Part of a small language model's weights.
Size: 13 layers, width 256, 2 heads of 128 (1 for keys and values).
Architecture: no biases in attention or MLP, attention and MLP in parallel.
Training: a variant of Adam for these matrices, 615M tokens, 9377 steps.
Each number is 128 + 24 x the weight over its row's rms, rounded and kept within 0 to 255. Layers, rows and columns count from 0. The size above them is the row's rms in percent of the matrix's.

# layer 7 MLP down (transposed), 1024x256, rms 0.0725, rows 494-504, columns 64-127
size [107 104 108  99 102 104 100  95  97  89 108]
[[138 115 111 151  70 132 137 128  99 145 132 156 129 177 122 201 137  90 136 151 140 155 153 177 102 158  82 118 121 122 118 135 142 146 119 143 141 132 160  95 138  94 105 102 125 142 131 137 118  81 117 138 147 187 144 121 133 141 158  90 130 141 150 117]
 [158 168 129  62  88  89 135 154 141 166 166 175  63 151 147 128  91 145  91 108 113 146 103 108  85 153  91 123 158 145 161 104 115 160 117 156 141 138 145  82 123 121 133 150 140 140 120 147 128 146 168 119  81 108 133 130 161 113 140 132  92 144 123 155]
 [145 132  99 161 127 124 127 132 115 141 131 118 132 148 164 126 150  90 116  98 125 117 111 156 133 137 106 122 150 145 175 133 112 135 163 162 126 107 106  95 116 113 159 136 149  65 123 137 157 103 140 124  87 158 168 130  99 149 107  55 124  84 144 138]
 [144 126 140 130 156 141 116 146 149 130 150 137  91 124 115 128 129 147 106 136 146 172 132 109 142 120 134 148 123 131 127 107  71 124 159 132 120  87 117 117  84 173 126 149 131  73 140 122 148 123 155 102 124 151 123 109 147 127 156 122 154 152 172 121]
 [105 153 138 158 137 153 131 138 189 131  59 151 140 140 135  93 135 135 147 102 117 100 146 126 126 128  85 143 112 130 147 108 128 100 156  96 133 115 140 135 104 144 111 143 155 127 141 159 126  90 148 123 150  97 115 117  79 123 143 134 111 116 131 112]
 [149  71 121 162 146 142 129 135 128 130 124 148 121  59 127 124 161  71 162 170 140 154 146 131 136 122 175  91 144 141  97 134 120 138 149 107  84 170 134 133 125 136 134  98 132 139 151 152  85 154  96 129 155 101 116 125  56 101 189 168 143 137 156 144]
 [152 111 103  83 120 125 104 130 205 155 159 129  96 111 151 133 138 153 115 120 127 108 139 107 152 137  97 118 143 182 115 139 140 154  92 171 123 111 118 138 158 129 106 122 110 137  95  94 122 125 176 105 153 137  91 145 127 139 165 150 126 157  90 121]
 [116 134 103 145 157  98 175 113 125  99 114 126  80 119 137 130 135 159 108 100 114 159 149 122 120 117 147 137  90 117 130 161 115 150 132 111 110 113 137 153 122 162 113 127 115  80 135 163 134 179 160 148 146 118 133 154 107 154 141 120  98 104 119 137]
 [160 137 171 112 118 146 106 158  91 171 108 118 157 164 131 155 137 145 118  93 118 117 117 163 110  97 138 111 139 119 104 121 122 129 153 107  96 120 152 149 138 106  97 165 144  88 131 114 120 118 122 108  81  91 148  84 149 115 137 143 158 116 123 163]
 [134 148 119 172 157 144 166 131 154 149 139 144 108  78 140 104 148  69 178 134 123 166 113 129 137 114 135 110 125 147 144 115 129 103 166 111 138 103 136 127 103  98 140 151 198  99 160  74 114 116 122 159 121 151 144 107  88 126 122 167 147 152  91  92]
 [157 121 132 157 122  95 111 127 149 194 150 127 109 147 112 101 126  61 134 133 142 105 114 137 155 161 144 121 145 134 111  92 114 168 109 127 134 179 129 130 147 125 121 126 137 100 125 106 133 122 134 124 157 174 175  97 128 100 129  45 116 133 124 143]]
# layer 7 MLP up, 1024x256, rms 0.0817, rows 495-504, columns 64-127
size [ 92  99 114 107  98 104 102 103  92 109]
[[ 92 146 114 155 105 167 110 118  91 109 104 124 122 114 147 127 137  78 133 142 117 137 142 153 120 142 106 110 159 147 111 148 135 146 130  76 150 113 134 127 153 100 149 145 121 118  94 126 101 141 113  91 139 132  88 120 131 184 170 130 101 114 147  80]
 [156 148 112 123 154 123 119 136 145  83 107 112 159 175 137 122 120 131 124  91 114 146 121 142  99 145 111 136 148 130 118 142 130 113 119 120 121 140 151 119 134 109 146 161 113 110 161  97 155 141 129 108  91 154 111 125 145 144 141  97  99 118 141 128]
 [119 136  81 114 151 116 130 155 163 137  97 144 121 130 136 121 166  91  89 109 131 103 155 158 100 114 131 140  83  96 105 133  63 139 119 131 137  83  98 135 118 146 140 106 131 164 149 104 133 173 133 143  92 133 150  80 126  94 148 118 104 114 117 143]
 [110 130 105 160 137 159 145 130 131 115  98 162  72 125 136 135 146 122 125  94 119 122 132 127 101 110 113 170 118 110 162 140 134 160 146 114 159 108 121 130  99  92 137 128 145 109 118 141 119 141  52  97 125 137 114 143  95 132 130 116 124  79 199 115]
 [141 148 129 105 159 155 138 185 161 127 165 159 105 141 135 121 118 146 124 158 113 128 112  86 146 180 153 149 125 114 171 113 153 132 139 119 165 113  85 111 130 177  75 109 170  67 119 101 118 129 139  70 109 133 105  82 129 151 162 102 122 128 162 137]
 [129 119  98  97 116 120 100 152 178 142 133 147 126 129 124 134  90 145  93 174  97 153 135 120  91 138 137  94 111 175 102 128 108  92 186 108 115 111 119 136 141 126 133 121 120 114  90  81 121 160 142 145 119 111 120 124 141 149 138 130  65  93  90 124]
 [131 149 145 114 124 157 136 138 151 160 161 148  99 132 142 129 125 129 121 149 148 101 167  93 132 136 103 103  99 147 162 141 121 156 126 162 126  94 149 111  96 127 123 140  85 146 117 115 116 113 118 164 117 130 154 149  81 148 134 107 129  86 141 139]
 [132 120 144 103 111 113  90 172 155  87  85 107 103 144 124 104 129 143 131 158 110  98 122 118 153  97  95 172 100 112 120 158  97 134 150 124  99 155 113 105 128 122 127 119 136  89 140 160 161 162 161 143 137 113  99 123 101 147 138 122 112 126 174 130]
 [145 194 163 110  91 110 119 149 104 138 176 134  82 132 156 124  94 120 159 122 141 134 139 118 100 122 117  93 126 141 153 119 139 170 167 123 141 185 110 136 159 160 111 144 138 109 116 126 148 170 136  75 111 116  91 151 152  68 153 109 124 145 129 140]
 [143 123 138 178  83 114 159 138 131 147 146 172 107 103 120  59 136  85 132 135 115 132 151 111  69 165  96 115 128 134 105 107  60 127 142 116 143 153 116 131 112 118 111 138 157 129 105  80 155 140 115  87 114 125 101 124 158 121 143 113 101 131  76 147]]